From a checkpoint of a small transformer trained on Wikipedia.
Size: 17 layers, vocabulary 29849.
Each number is 50 + 10 x the weight over the matrix's rms, rounded and kept within 0 to 99. Layers, rows and columns count from 0.

# k: layer 5 attention key, 256x160, rms 0.0436, rows 237-255, columns 0-79
# q: layer 5 attention query, 256x160, rms 0.0438, rows 238-255, columns 0-79
# v: layer 5 attention value, 256x160, rms 0.0434, rows 192-215, columns 0-79
# o: layer 5 attention output (transposed), 256x160, rms 0.0542, rows 192-215, columns 0-79
k237:47 67 48 49 47 71 50 54 51 55 56 27 30 59 42 63 57 51 31 44 66 57 60 49 47 53 55 51 45 57 53 51 59 54 66 66 57 50 58 54 42 43 49 45 65 46 49 52 44 48 62 49 42 56 54 63 35 46 69 42 52 57 50 55 49 54 68 54 31 42 71 51 57 54 37 31 50 61 56 53
q238:55 45 57 50 49 35 50 51 52 56 52 50 59 46 43 48 40 52 58 57 50 33 49 41 54 45 51 41 48 44 60 47 50 48 41 59 57 63 51 50 46 46 46 40 47 57 50 43 49 53 67 62 56 42 45 42 52 36 47 48 53 54 50 52 49 53 49 54 45 58 56 53 53 53 57 43 44 53 47 43
k238:39 54 37 58 52 37 43 53 45 48 41 51 50 73 49 53 54 52 48 40 66 57 47 58 54 41 41 43 43 44 52 53 47 34 50 35 42 35 48 46 52 55 42 55 45 45 45 66 66 62 54 42 47 63 55 46 60 33 57 40 54 42 41 43 59 48 42 58 55 39 46 44 54 53 54 54 56 50 60 66
q239:55 54 65 47 59 57 67 57 42 55 62 45 45 47 51 60 55 40 34 34 43 68 51 51 55 31 46 48 56 57 36 40 40 56 51 40 40 45 53 35 57 54 50 58 59 46 65 52 34 55 63 46 45 39 53 61 39 40 55 39 54 51 32 55 56 53 52 61 55 40 49 49 44 64 55 54 52 52 42 56
k239:67 36 38 50 47 60 48 56 51 42 74 41 39 53 54 55 54 44 28 29 52 39 61 61 61 73 53 57 58 57 57 49 54 65 53 46 46 55 53 54 40 53 59 37 54 37 33 50 28 46 67 43 64 36 44 63 49 27 41 34 64 63 40 62 42 40 50 58 36 41 70 40 42 41 73 48 53 44 43 52
q240:48 50 43 46 38 41 51 55 53 64 54 49 47 38 69 49 59 31 46 58 51 56 49 45 50 40 46 60 39 35 37 60 57 41 51 48 52 49 52 54 48 34 43 52 43 58 57 32 50 58 52 56 54 41 33 51 38 51 39 54 55 59 43 57 33 57 53 37 50 51 70 55 42 52 57 47 39 47 60 51
k240:67 42 42 53 53 36 59 65 45 39 52 55 47 55 44 47 46 65 50 55 45 31 45 45 50 43 47 56 48 51 47 69 37 38 47 69 49 48 45 41 53 57 36 62 29 42 64 60 51 61 51 68 52 67 35 62 55 30 45 50 49 40 43 27 53 55 55 49 48 44 50 65 53 52 49 46 55 42 50 63
q241:30 41 41 55 46 53 58 51 34 54 52 45 53 45 50 36 43 58 60 64 31 69 52 39 31 43 57 62 43 60 64 48 43 35 48 63 53 50 55 58 55 49 39 46 47 45 49 29 41 43 55 70 46 63 59 45 63 47 46 63 47 53 46 49 43 50 63 47 48 46 66 56 48 39 55 50 68 66 41 45
k241:48 56 46 48 49 51 55 51 36 51 54 44 35 40 64 63 46 49 31 59 36 52 58 38 47 59 50 57 45 46 48 58 54 58 53 64 54 53 50 52 54 55 64 32 56 36 56 40 47 56 49 55 50 38 62 56 50 61 56 48 43 52 51 49 34 68 48 42 61 40 55 39 33 44 42 46 64 57 47 46
q242:49 34 45 43 49 41 40 54 52 33 40 63 52 45 66 62 45 45 60 53 53 64 42 55 59 41 53 44 71 43 41 52 52 49 45 56 51 47 61 49 50 42 60 56 38 46 59 73 64 40 43 29 42 65 30 42 58 56 71 54 62 44 46 49 41 45 49 40 66 37 52 39 28 45 50 56 44 33 59 51
k242:45 53 50 52 68 42 57 39 42 58 53 39 36 44 62 47 67 55 54 67 50 78 55 70 68 44 42 56 49 48 64 55 61 58 46 53 59 46 60 35 53 48 47 65 59 65 41 48 51 41 67 54 63 65 52 65 26 36 69 41 56 40 55 59 51 63 58 38 37 56 76 46 41 50 34 46 71 47 58 62
q243:51 55 50 53 44 31 52 53 42 49 58 57 53 43 53 43 53 64 50 59 49 48 51 51 53 34 48 50 42 41 63 48 69 41 36 44 69 44 42 55 45 56 27 37 47 55 39 50 46 37 47 59 49 58 61 48 56 39 45 55 52 38 41 66 57 53 50 58 43 64 41 46 58 59 48 36 34 34 56 60
k243:46 46 71 39 50 35 63 37 69 64 31 68 38 69 48 49 35 64 49 67 66 45 47 51 43 39 36 33 48 57 29 68 43 37 64 61 39 44 51 52 68 65 42 65 64 48 53 42 72 65 28 47 31 33 34 48 59 49 31 61 48 29 62 37 61 55 43 52 65 48 40 45 50 58 68 68 65 52 42 33
q244:54 47 44 34 60 42 57 71 67 57 48 52 42 54 34 62 44 60 48 48 68 67 42 52 37 43 56 73 52 37 50 56 52 45 52 47 51 37 60 54 56 42 54 59 49 40 60 44 69 70 53 53 50 53 62 55 36 56 39 62 62 55 48 52 41 59 50 49 36 56 54 70 52 55 58 45 35 73 45 51
k244:63 61 65 25 71 37 66 43 52 51 67 44 42 43 37 49 43 52 45 55 55 61 57 42 36 55 43 65 46 58 50 41 38 54 54 48 56 38 43 41 71 40 35 63 37 61 66 54 58 48 49 47 41 36 45 51 55 42 56 45 23 27 38 54 42 55 61 61 44 49 45 43 43 34 65 50 25 38 42 50
q245:57 45 52 45 54 48 63 45 38 40 40 37 43 43 57 66 49 46 47 49 53 69 48 48 53 28 42 53 66 34 39 50 56 57 50 52 52 60 44 38 49 54 64 46 44 35 35 60 53 48 47 61 48 66 56 50 41 52 51 62 55 43 42 53 54 59 41 56 52 56 62 62 53 59 47 48 70 52 40 44
k245:66 35 47 67 64 56 65 53 64 62 45 54 44 44 51 57 43 50 45 33 54 42 29 64 40 45 46 50 70 57 59 56 52 55 52 44 39 52 64 63 45 47 47 56 36 33 64 45 40 55 45 51 55 57 44 42 51 57 54 53 52 50 45 34 57 22 51 61 60 28 36 48 41 48 51 53 49 61 54 46
q246:54 64 59 50 43 25 26 56 62 59 58 59 54 42 45 59 57 48 48 65 61 50 46 38 46 61 52 63 60 49 47 61 63 57 51 52 58 71 25 43 58 61 48 51 64 54 49 41 36 50 71 55 50 45 54 47 61 58 61 43 52 55 40 46 34 59 51 56 43 57 54 39 39 53 53 59 43 47 53 54
k246:62 23 62 40 58 51 55 68 38 43 45 75 41 50 38 41 48 50 53 40 70 52 44 54 38 70 48 42 48 64 47 60 62 58 42 55 39 56 18 49 51 42 64 54 40 52 57 59 36 59 61 45 65 52 43 60 54 33 65 46 40 34 64 48 51 52 23 44 43 68 58 46 48 43 50 42 63 59 66 63
q247:53 48 45 56 53 30 53 66 49 42 52 45 43 53 48 45 65 46 46 46 42 47 48 42 62 76 42 66 49 32 38 55 52 56 63 55 59 57 37 49 53 55 49 55 47 51 45 53 43 62 56 47 39 41 38 52 45 58 39 56 51 48 57 69 42 44 56 34 43 59 39 46 64 37 46 42 37 45 58 60
k247:50 46 47 47 49 57 65 56 32 54 64 54 41 59 55 48 33 36 57 44 58 63 55 56 42 25 50 48 53 71 41 53 42 55 54 61 39 52 69 41 48 62 51 42 45 53 23 44 63 49 36 32 48 49 61 54 49 53 45 44 59 31 75 63 60 57 42 49 55 51 53 54 49 58 60 71 32 52 38 39
q248:44 43 43 49 48 54 45 48 37 44 57 42 56 35 43 47 45 27 45 53 54 55 39 48 46 48 53 42 52 52 58 51 62 54 39 55 41 58 45 48 59 59 61 41 49 30 51 39 58 51 58 44 37 47 73 27 52 48 44 52 57 58 51 58 51 34 68 51 45 46 47 41 49 55 57 47 46 56 41 57
k248:57 59 64 44 56 38 61 39 39 54 51 35 51 59 44 44 45 65 44 58 44 52 68 44 62 54 70 50 54 38 67 54 61 51 72 41 53 55 53 46 54 40 44 41 54 60 50 61 32 41 51 48 55 59 46 37 60 42 36 38 43 50 46 56 68 53 53 33 39 46 57 50 73 49 52 47 50 43 63 45
q249:58 60 36 52 43 50 65 25 53 38 67 47 43 54 54 41 56 50 56 45 35 50 59 57 54 46 33 48 38 59 46 53 73 52 51 38 55 51 53 50 45 55 38 53 58 47 33 42 50 32 26 54 51 57 53 50 50 44 51 47 36 35 50 55 54 36 38 50 45 52 42 35 59 51 46 56 58 44 54 52
k249:53 48 55 39 34 42 62 27 58 68 52 48 67 40 55 44 27 47 43 51 56 55 28 28 60 53 67 50 56 49 41 62 65 43 47 48 50 65 55 67 66 66 68 52 45 47 53 49 42 54 49 60 54 37 40 40 61 55 40 55 63 51 49 41 46 46 51 54 58 39 37 47 53 49 58 63 52 64 40 62
q250:31 56 45 32 56 59 64 39 52 40 52 43 43 59 64 34 39 51 61 47 51 37 56 51 35 43 45 44 49 49 40 40 38 54 46 45 57 56 59 55 38 67 40 32 65 45 48 59 41 32 50 69 31 65 51 34 61 35 65 68 49 58 52 58 58 55 46 50 51 59 50 40 49 38 42 53 47 60 43 33
k250:34 57 59 72 48 53 72 61 45 38 49 61 45 34 50 52 46 42 23 43 50 68 36 41 43 41 59 44 53 58 32 45 39 52 41 63 45 38 62 51 51 60 56 45 53 48 46 52 46 34 53 48 58 48 58 48 54 39 50 38 59 31 54 57 46 41 52 30 36 46 66 56 29 50 38 56 69 64 49 55
q251:39 58 40 39 64 40 49 43 31 51 44 42 34 52 31 41 57 45 42 39 57 70 51 71 56 53 36 42 55 51 74 44 63 54 45 47 39 60 50 51 47 60 50 54 51 57 41 53 62 56 47 51 35 55 68 47 57 67 60 50 74 40 58 50 66 47 59 56 53 40 51 37 37 42 60 38 55 56 40 64
k251:64 37 54 45 64 45 59 36 38 51 48 35 46 55 70 42 65 56 60 66 44 50 54 31 51 60 66 68 34 45 51 40 57 50 36 35 50 51 72 39 47 47 63 61 51 60 60 50 35 50 55 55 47 54 52 62 50 48 62 32 51 28 44 56 64 46 60 72 53 50 46 46 56 47 58 50 56 46 41 39
q252:66 47 42 42 44 25 41 72 50 40 45 58 64 43 45 39 53 44 51 42 53 50 41 51 44 51 44 41 58 63 45 49 62 66 56 62 38 57 33 54 54 53 51 59 44 55 46 59 58 25 47 54 45 56 47 52 50 67 59 46 64 55 56 64 38 57 52 47 77 45 51 49 33 45 47 80 53 36 49 52
k252:23 47 60 35 58 57 46 39 36 47 48 56 52 34 51 72 65 45 51 52 37 55 50 54 47 41 40 50 42 49 51 52 56 69 60 41 53 47 52 50 66 43 55 71 68 78 53 37 41 51 50 41 43 42 71 45 47 68 43 45 57 43 58 66 39 56 54 43 45 47 47 49 59 41 39 38 52 55 67 47
q253:38 49 37 41 44 48 50 26 41 61 43 36 56 46 44 64 68 64 39 60 63 57 53 46 42 24 55 42 57 46 59 61 55 46 49 42 70 62 45 64 59 49 66 49 43 46 43 57 67 57 44 62 43 43 54 47 41 58 54 50 58 48 46 37 53 55 51 47 50 51 47 48 51 50 48 52 38 45 58 40
k253:50 64 43 63 60 62 47 41 56 35 60 57 52 44 58 58 67 44 49 37 49 40 57 31 60 37 33 54 55 32 44 48 51 48 55 44 39 46 47 49 53 49 50 57 45 58 52 26 41 48 26 52 68 65 52 42 56 67 56 36 33 39 53 50 56 44 52 48 51 64 46 55 46 50 46 42 61 46 59 42
q254:34 66 67 36 31 50 36 46 45 66 45 57 51 59 69 31 48 53 58 64 47 43 51 60 41 32 60 47 42 54 50 63 53 47 41 61 48 66 50 26 46 58 65 43 50 53 64 43 54 35 55 42 75 47 45 55 69 41 58 61 45 61 38 47 59 45 45 56 39 46 28 42 45 32 48 48 58 55 57 50
k254:54 52 60 53 57 67 74 34 41 44 44 36 48 49 29 40 49 38 25 32 63 69 42 36 50 54 41 69 48 47 57 49 48 70 61 40 40 45 53 59 69 46 37 43 56 62 49 57 40 55 65 40 61 64 60 66 44 62 48 32 45 34 64 56 50 52 39 43 44 70 45 65 56 54 42 44 56 59 46 62
q255:68 51 55 41 64 38 45 52 68 46 56 45 41 52 44 56 57 52 44 46 51 48 58 64 56 67 58 43 51 35 59 44 40 56 60 46 57 48 44 35 39 44 55 51 60 56 48 48 46 46 46 43 35 49 36 43 44 56 65 53 83 61 72 60 43 52 48 53 50 55 58 45 39 39 50 49 49 62 38 47
k255:51 63 50 37 52 38 49 57 29 50 78 34 53 44 48 58 58 51 62 50 68 54 62 23 44 37 46 52 32 66 38 50 44 55 65 57 50 55 41 55 62 61 47 50 57 73 56 78 36 56 49 22 48 49 61 69 52 63 68 50 41 32 48 48 46 48 43 51 52 46 49 48 44 40 58 47 62 50 45 44
v192:47 55 36 41 57 49 56 45 51 61 63 46 54 58 65 50 39 50 45 47 44 47 45 64 52 49 60 55 49 50 49 45 52 48 32 58 47 52 49 36 50 54 65 61 48 48 52 48 37 40 47 50 63 43 47 57 52 53 58 45 47 56 53 50 46 45 54 56 60 65 57 52 35 54 41 38 50 48 45 58
o192:58 48 43 44 46 36 48 46 70 39 52 54 44 61 47 55 45 43 48 57 47 57 51 64 59 54 45 44 53 44 39 50 51 62 31 51 63 57 54 50 51 48 52 57 46 36 50 59 50 36 46 47 49 53 54 41 46 54 43 44 59 53 56 40 49 54 54 54 51 57 50 41 35 58 56 61 42 55 47 46
v193:53 52 56 36 58 43 49 49 42 42 55 34 40 62 53 61 49 68 48 56 50 64 56 45 46 56 52 55 36 56 57 31 55 76 43 56 54 48 49 45 49 59 44 65 54 46 57 60 37 72 53 36 38 56 49 47 34 50 49 57 42 51 66 36 29 59 42 53 60 40 43 40 38 53 38 61 68 60 54 52
o193:39 50 48 42 72 56 48 36 45 43 29 46 47 51 57 50 50 47 46 35 58 49 61 70 47 38 50 55 55 49 39 58 42 42 54 44 52 50 48 52 54 48 49 40 50 57 48 42 62 35 49 54 35 41 64 40 40 47 18 42 55 56 37 57 59 49 55 60 31 45 68 39 54 48 58 47 58 69 43 47
v194:65 45 43 48 58 46 36 38 49 29 55 72 63 60 54 42 56 45 56 49 60 68 43 53 46 61 46 53 45 34 52 42 61 63 56 52 66 41 47 52 57 57 51 48 63 50 48 63 46 53 52 24 58 41 48 55 56 57 60 58 46 46 47 58 51 33 40 52 35 46 43 43 50 42 31 57 51 45 52 62
o194:50 62 48 54 49 71 68 35 28 48 45 40 47 46 44 45 55 62 47 57 38 39 54 45 48 41 45 44 45 73 45 56 39 48 47 43 54 48 45 56 46 46 55 49 45 56 57 42 47 49 33 62 46 40 34 57 54 50 33 57 47 49 48 38 55 69 63 51 58 67 48 48 62 62 47 46 61 61 48 32
v195:63 33 43 49 35 64 37 51 39 59 54 61 58 55 55 36 47 55 38 39 43 34 48 50 57 43 67 69 64 48 50 41 42 49 53 40 56 37 40 45 44 74 54 60 35 50 51 36 63 39 43 56 39 52 56 37 50 49 69 46 55 49 31 45 45 56 48 22 43 54 43 63 50 51 51 53 52 54 44 38
o195:49 51 67 42 41 67 63 54 61 63 50 40 43 68 62 50 57 49 49 50 44 38 50 60 59 65 39 42 44 52 63 53 42 47 58 50 57 62 47 60 61 52 50 61 58 49 67 69 57 41 54 58 54 53 55 55 61 56 55 53 39 51 71 63 47 48 38 49 44 56 44 62 58 56 48 48 48 74 43 40
v196:54 60 45 43 49 51 64 53 50 35 45 61 59 42 51 50 57 55 44 50 56 42 42 43 38 43 45 50 63 60 53 42 48 54 54 49 64 52 60 58 40 49 46 60 50 46 49 49 41 40 49 36 40 52 61 46 57 48 37 59 47 36 55 32 46 65 56 51 51 51 63 53 65 47 44 58 65 45 42 48
o196:48 46 50 48 54 47 50 58 54 45 53 57 51 51 47 44 29 40 50 47 55 60 38 58 32 47 52 57 34 40 34 44 39 53 58 48 52 41 48 25 42 40 50 53 51 38 46 49 36 72 49 53 61 40 31 54 53 45 66 52 49 58 63 63 61 65 39 53 49 45 51 51 49 43 55 44 35 56 51 59
v197:54 57 53 60 61 63 54 59 50 44 65 78 64 42 44 55 61 47 64 47 58 58 70 51 45 38 48 42 47 72 42 41 60 58 50 43 55 47 65 62 39 55 37 43 63 56 46 63 46 35 64 56 67 57 64 60 62 52 54 60 45 60 41 46 46 45 54 67 58 50 45 43 49 68 64 56 42 45 32 55
o197:62 35 50 55 34 54 45 47 52 63 60 37 59 51 63 64 55 37 56 56 51 42 54 37 43 55 48 61 51 36 55 57 63 45 46 52 69 27 54 53 63 49 45 46 43 48 46 27 56 66 30 56 49 40 40 58 45 35 30 48 41 53 57 50 59 48 68 41 49 57 52 56 81 60 45 48 39 25 39 43
v198:67 68 60 38 39 57 47 39 55 44 54 45 52 38 38 48 46 59 51 48 56 62 59 41 32 49 43 52 64 61 53 44 54 56 58 43 52 48 38 46 55 52 54 46 49 44 49 44 48 50 53 61 44 41 41 54 54 36 46 48 40 49 43 58 47 41 47 50 59 53 62 45 50 41 63 48 38 53 52 51
o198:45 41 39 46 53 39 41 68 53 53 40 57 33 50 41 43 45 42 39 39 46 64 55 57 60 46 53 45 52 42 47 46 53 55 56 49 47 44 44 43 46 47 46 51 48 58 48 62 38 50 46 42 43 51 53 53 49 44 53 49 53 55 54 54 45 55 36 59 57 54 49 53 47 47 47 41 52 35 52 52
v199:46 59 53 47 51 32 41 48 48 45 44 61 57 55 55 49 55 67 46 45 41 58 68 48 51 43 58 62 36 34 44 53 31 46 64 52 51 52 57 55 59 37 63 48 42 55 69 59 72 46 44 50 33 45 53 57 45 40 54 44 52 39 63 50 45 69 52 39 35 51 60 44 61 52 49 50 66 57 33 37
o199:35 38 57 35 43 54 46 47 64 42 63 42 55 46 67 46 43 45 37 64 65 49 53 65 45 48 51 42 64 41 42 50 50 59 33 59 60 41 55 59 50 57 50 46 39 41 55 49 28 45 66 61 50 64 49 43 34 42 46 41 49 41 39 45 46 41 42 39 53 44 45 53 58 52 40 44 65 39 55 56
v200:27 48 39 46 51 54 51 45 67 53 42 47 37 56 55 37 47 66 49 56 47 50 65 27 69 45 54 49 43 48 60 45 58 35 44 29 48 46 46 43 47 45 42 52 51 55 59 28 54 39 41 53 64 52 56 60 37 41 42 42 44 63 53 61 62 52 52 56 44 62 42 66 44 37 45 44 59 54 61 38
o200:75 54 58 49 72 44 55 43 53 36 46 51 45 38 41 64 48 48 49 35 61 54 42 60 51 72 44 45 54 48 48 52 40 50 41 63 49 59 63 59 43 47 49 53 59 51 61 67 41 50 68 48 64 53 50 51 46 57 50 54 50 40 47 30 47 31 43 59 53 51 45 58 62 60 63 49 48 55 39 39
v201:57 51 71 46 62 44 50 49 66 43 63 57 55 54 45 58 63 51 54 34 51 46 63 37 48 48 56 65 55 63 33 53 46 47 52 56 61 43 54 44 66 44 48 51 42 63 48 50 48 46 48 62 50 71 57 52 50 51 35 72 42 51 52 48 48 41 64 52 49 67 48 59 47 55 65 55 42 55 43 33
o201:50 53 50 58 33 50 46 48 52 43 56 41 44 51 55 66 43 30 52 30 61 42 53 38 46 55 56 40 50 67 49 52 58 49 46 58 39 59 42 33 53 82 54 54 53 47 42 57 38 41 44 37 36 57 56 52 61 46 53 27 49 27 35 59 63 55 54 42 57 45 57 57 48 47 37 37 56 52 58 48
v202:49 43 59 39 44 59 52 61 54 54 43 63 41 38 44 36 51 42 39 56 51 52 54 53 49 47 32 45 50 45 57 45 50 52 57 47 57 45 44 54 49 68 49 50 39 63 43 28 28 59 52 32 55 72 60 48 51 50 52 47 50 41 36 47 52 54 45 44 49 43 44 44 47 48 46 60 49 52 49 57
o202:32 47 53 58 64 45 38 65 51 56 54 39 49 59 44 55 43 66 58 42 40 45 48 43 44 61 41 49 36 46 49 44 52 47 59 31 49 51 41 65 52 39 42 47 59 60 65 42 49 56 52 38 66 41 67 59 65 51 43 59 40 57 59 37 51 60 53 40 52 59 44 56 62 32 45 33 41 63 48 38
v203:56 56 44 69 63 52 36 55 54 34 53 39 30 61 57 43 43 53 60 45 33 57 47 50 37 53 54 46 36 38 49 55 51 53 53 29 38 55 48 44 56 61 59 28 55 40 50 66 60 52 56 49 64 60 56 60 40 51 68 48 40 54 57 53 55 46 59 51 48 63 55 52 41 64 52 41 51 59 36 47
o203:61 69 47 40 64 59 57 48 47 52 60 42 60 43 43 49 48 47 46 44 48 58 70 52 49 39 54 57 19 63 60 54 66 35 50 62 52 44 42 42 47 45 42 55 24 55 41 35 58 45 69 55 47 56 41 57 55 39 54 40 42 34 56 48 44 38 49 67 58 42 39 44 55 64 42 54 36 51 40 49
v204:45 65 69 24 57 38 52 39 43 51 55 51 43 53 76 43 55 38 49 53 55 38 60 63 51 46 56 63 57 46 63 47 37 41 58 36 52 50 51 43 53 42 55 44 51 57 43 64 30 45 49 59 53 44 66 34 41 43 52 50 42 49 36 50 46 65 34 51 57 42 33 36 45 61 64 57 56 48 62 38
o204:55 58 53 73 59 60 51 58 51 46 50 43 46 58 54 57 46 55 58 37 55 58 55 43 52 47 51 49 38 61 61 28 53 52 61 50 49 57 43 49 60 65 33 38 56 54 63 51 47 55 46 45 22 45 63 35 56 44 44 61 51 52 56 58 55 41 39 46 55 47 71 62 58 48 37 34 48 55 38 62
v205:42 44 68 48 47 58 50 48 49 74 40 39 39 55 54 56 62 64 50 41 48 34 49 51 58 50 51 49 47 45 45 54 57 49 56 54 48 58 50 47 55 37 47 66 60 52 48 45 34 69 39 49 68 50 46 42 48 68 56 56 49 56 42 48 45 37 45 45 69 47 66 57 54 49 51 55 39 56 66 63
o205:41 61 42 68 53 48 39 49 46 53 57 41 50 54 49 43 53 49 54 27 39 46 65 44 58 45 47 48 59 63 55 34 61 56 56 41 38 60 49 57 47 42 51 56 46 34 38 48 64 55 38 53 54 60 60 55 62 41 48 52 51 42 46 49 65 52 46 57 35 36 68 57 38 42 47 58 64 60 45 36
v206:48 56 47 46 44 43 65 37 54 41 45 57 51 42 49 48 51 52 54 54 49 35 53 21 64 27 49 49 61 51 58 52 64 68 55 55 45 53 50 59 63 68 47 45 42 53 51 42 40 52 59 55 55 61 65 43 63 49 46 36 58 50 53 32 46 42 43 44 41 65 74 57 40 36 36 49 58 53 37 57
o206:52 55 53 53 37 49 56 57 62 51 44 44 60 41 35 61 48 69 45 52 55 33 48 42 36 44 53 60 58 40 44 42 46 41 46 54 53 39 63 49 55 37 44 66 53 29 48 54 46 72 59 60 57 30 44 57 61 61 58 43 50 52 48 42 57 68 34 64 51 35 45 66 63 55 60 38 42 63 53 44
v207:42 48 48 43 49 53 42 39 45 49 55 55 54 55 63 36 57 52 46 46 54 48 48 50 33 49 54 52 50 51 63 59 48 36 27 64 50 58 45 54 53 46 58 34 46 56 50 61 57 29 52 63 53 45 39 39 48 40 49 46 56 37 52 46 42 44 53 54 45 59 55 60 61 61 49 45 43 33 52 50
o207:66 56 50 62 55 55 54 59 53 32 51 62 58 60 45 56 48 42 45 40 50 45 34 55 41 48 58 50 55 58 48 35 52 48 40 58 52 38 45 46 42 48 50 42 38 50 53 55 48 55 58 53 33 53 42 56 36 53 63 46 52 38 53 59 45 41 52 62 59 40 50 57 34 53 38 51 39 47 35 50
v208:53 78 55 58 69 45 52 60 50 46 63 38 55 49 44 57 52 56 48 46 45 68 45 57 28 54 59 69 50 62 60 31 56 53 48 54 45 32 35 51 58 34 38 55 54 49 58 67 56 52 62 29 45 59 33 49 63 39 56 48 46 40 64 47 41 51 59 38 40 60 48 38 58 49 41 60 38 42 45 52
o208:45 53 60 50 42 52 69 33 34 56 30 46 38 37 67 31 48 44 44 39 43 47 50 64 53 46 46 37 52 43 43 58 63 53 52 62 55 45 40 61 50 55 66 33 38 43 45 32 56 50 47 69 43 49 44 37 53 61 33 31 50 33 45 79 51 51 35 50 55 46 46 47 40 55 36 34 64 42 41 54
v209:54 67 56 59 38 55 51 51 57 35 65 58 48 50 63 51 57 46 39 42 57 45 54 32 44 46 54 54 51 64 49 51 62 40 36 62 45 59 59 49 48 62 36 51 54 52 54 22 48 37 49 43 55 60 41 38 42 47 34 58 54 63 47 65 52 47 53 44 40 53 49 72 38 48 50 42 31 45 52 34
o209:58 45 66 69 47 56 38 59 47 42 47 43 55 66 34 66 57 46 52 48 58 47 35 56 48 68 41 40 58 32 58 66 61 64 65 42 41 46 52 57 54 54 44 60 56 55 60 57 61 56 44 35 50 60 40 42 38 72 43 47 46 37 59 56 38 57 39 48 48 51 51 59 40 51 51 42 63 50 33 52
v210:43 51 55 43 63 49 48 48 47 60 63 67 39 43 53 64 54 54 60 47 27 57 53 34 41 48 49 48 39 48 72 56 51 46 55 70 35 54 66 63 60 58 51 47 46 65 42 46 51 50 51 46 50 37 48 85 73 50 43 60 51 52 61 47 55 33 55 69 38 54 63 50 63 43 46 38 43 53 55 56
o210:52 42 34 69 31 46 51 47 64 47 56 31 75 36 54 46 50 46 45 47 43 37 63 24 52 46 59 47 53 72 35 50 48 61 40 49 48 48 58 36 47 49 42 39 50 54 37 41 39 48 41 46 42 52 29 55 45 30 44 48 36 66 46 42 39 58 49 54 55 38 58 56 47 52 52 60 62 47 62 46
v211:43 42 49 62 41 50 55 39 58 64 57 40 41 43 66 39 45 48 39 53 49 65 55 56 65 62 52 38 55 47 54 35 60 49 38 35 44 56 50 57 58 43 64 66 57 70 47 51 46 64 45 46 47 54 64 40 57 39 49 58 54 39 57 54 62 54 50 54 49 55 46 57 59 50 54 49 65 51 52 53
o211:50 50 62 36 60 45 56 44 52 60 40 40 61 50 53 42 50 46 45 51 47 55 40 44 58 51 50 51 64 57 39 49 43 45 49 63 51 35 60 61 43 46 47 43 47 52 54 61 52 52 56 49 51 37 36 56 53 52 38 52 30 48 46 42 55 37 58 36 49 46 46 51 62 51 60 35 39 47 46 43
v212:37 40 37 34 54 63 61 43 54 45 55 44 40 49 64 64 54 40 60 62 37 65 52 41 41 52 58 47 36 69 59 37 40 41 54 36 47 61 69 50 53 51 33 53 30 49 51 49 47 32 38 68 59 61 59 47 40 42 45 52 43 43 48 35 60 30 45 61 42 50 56 74 44 55 46 46 54 39 61 29
o212:80 50 47 67 46 29 48 49 49 42 56 52 48 61 52 53 43 51 68 34 59 63 46 45 63 61 52 50 40 48 49 66 30 43 46 64 45 63 48 32 56 55 42 51 46 63 52 54 56 62 66 38 48 52 43 54 45 48 48 42 47 40 42 48 55 58 58 66 53 50 57 48 50 44 62 67 35 64 53 58
v213:49 60 56 60 40 42 62 52 61 49 59 47 48 50 50 59 71 41 61 40 54 52 55 46 64 60 57 53 40 74 60 26 42 50 38 44 46 58 48 49 52 52 59 59 51 51 31 60 33 60 50 59 49 71 51 51 45 38 57 54 49 41 56 56 49 56 51 61 55 49 38 72 46 66 66 55 59 55 56 48
o213:44 46 65 59 51 43 51 37 39 56 50 46 49 43 57 52 63 43 46 29 52 37 40 40 49 42 48 52 59 48 43 43 67 41 52 47 59 51 43 65 52 51 32 57 45 62 49 44 52 56 42 55 50 49 58 44 56 41 31 50 38 38 50 55 55 49 51 42 42 45 56 63 51 46 47 41 49 57 58 57
v214:44 47 45 47 43 65 39 38 51 39 53 66 55 40 60 33 79 56 43 52 43 38 42 53 43 56 47 54 52 49 49 56 55 36 64 53 61 55 31 52 58 51 60 53 50 67 41 38 63 45 60 52 51 53 62 49 56 52 46 41 47 34 41 59 54 44 44 34 69 56 54 33 48 36 50 42 38 51 62 55
o214:61 69 43 70 43 50 55 56 46 50 62 50 44 58 36 46 38 41 52 43 52 54 49 48 49 48 53 43 47 56 60 27 53 41 45 48 44 53 40 34 60 62 40 48 54 35 40 57 43 50 32 41 30 37 39 41 65 36 50 61 61 61 65 62 51 55 50 40 45 64 44 40 58 39 43 52 44 60 64 54
v215:47 46 54 57 57 44 49 43 49 57 46 44 40 47 36 49 40 52 41 46 54 47 63 49 35 65 37 54 43 59 56 67 56 38 42 49 46 53 46 46 61 28 42 39 57 62 55 45 46 50 50 58 54 43 37 39 55 62 49 42 40 58 42 51 49 24 54 61 59 56 60 48 58 41 47 54 24 37 51 44
o215:57 44 39 62 39 49 42 58 52 38 51 59 52 49 58 43 40 46 47 49 52 39 50 56 67 53 49 55 63 61 43 38 53 58 50 43 46 55 33 43 42 49 48 42 64 45 43 56 59 41 52 44 47 44 52 45 45 50 60 44 56 41 40 56 38 47 42 48 58 52 54 52 37 40 51 60 58 42 32 40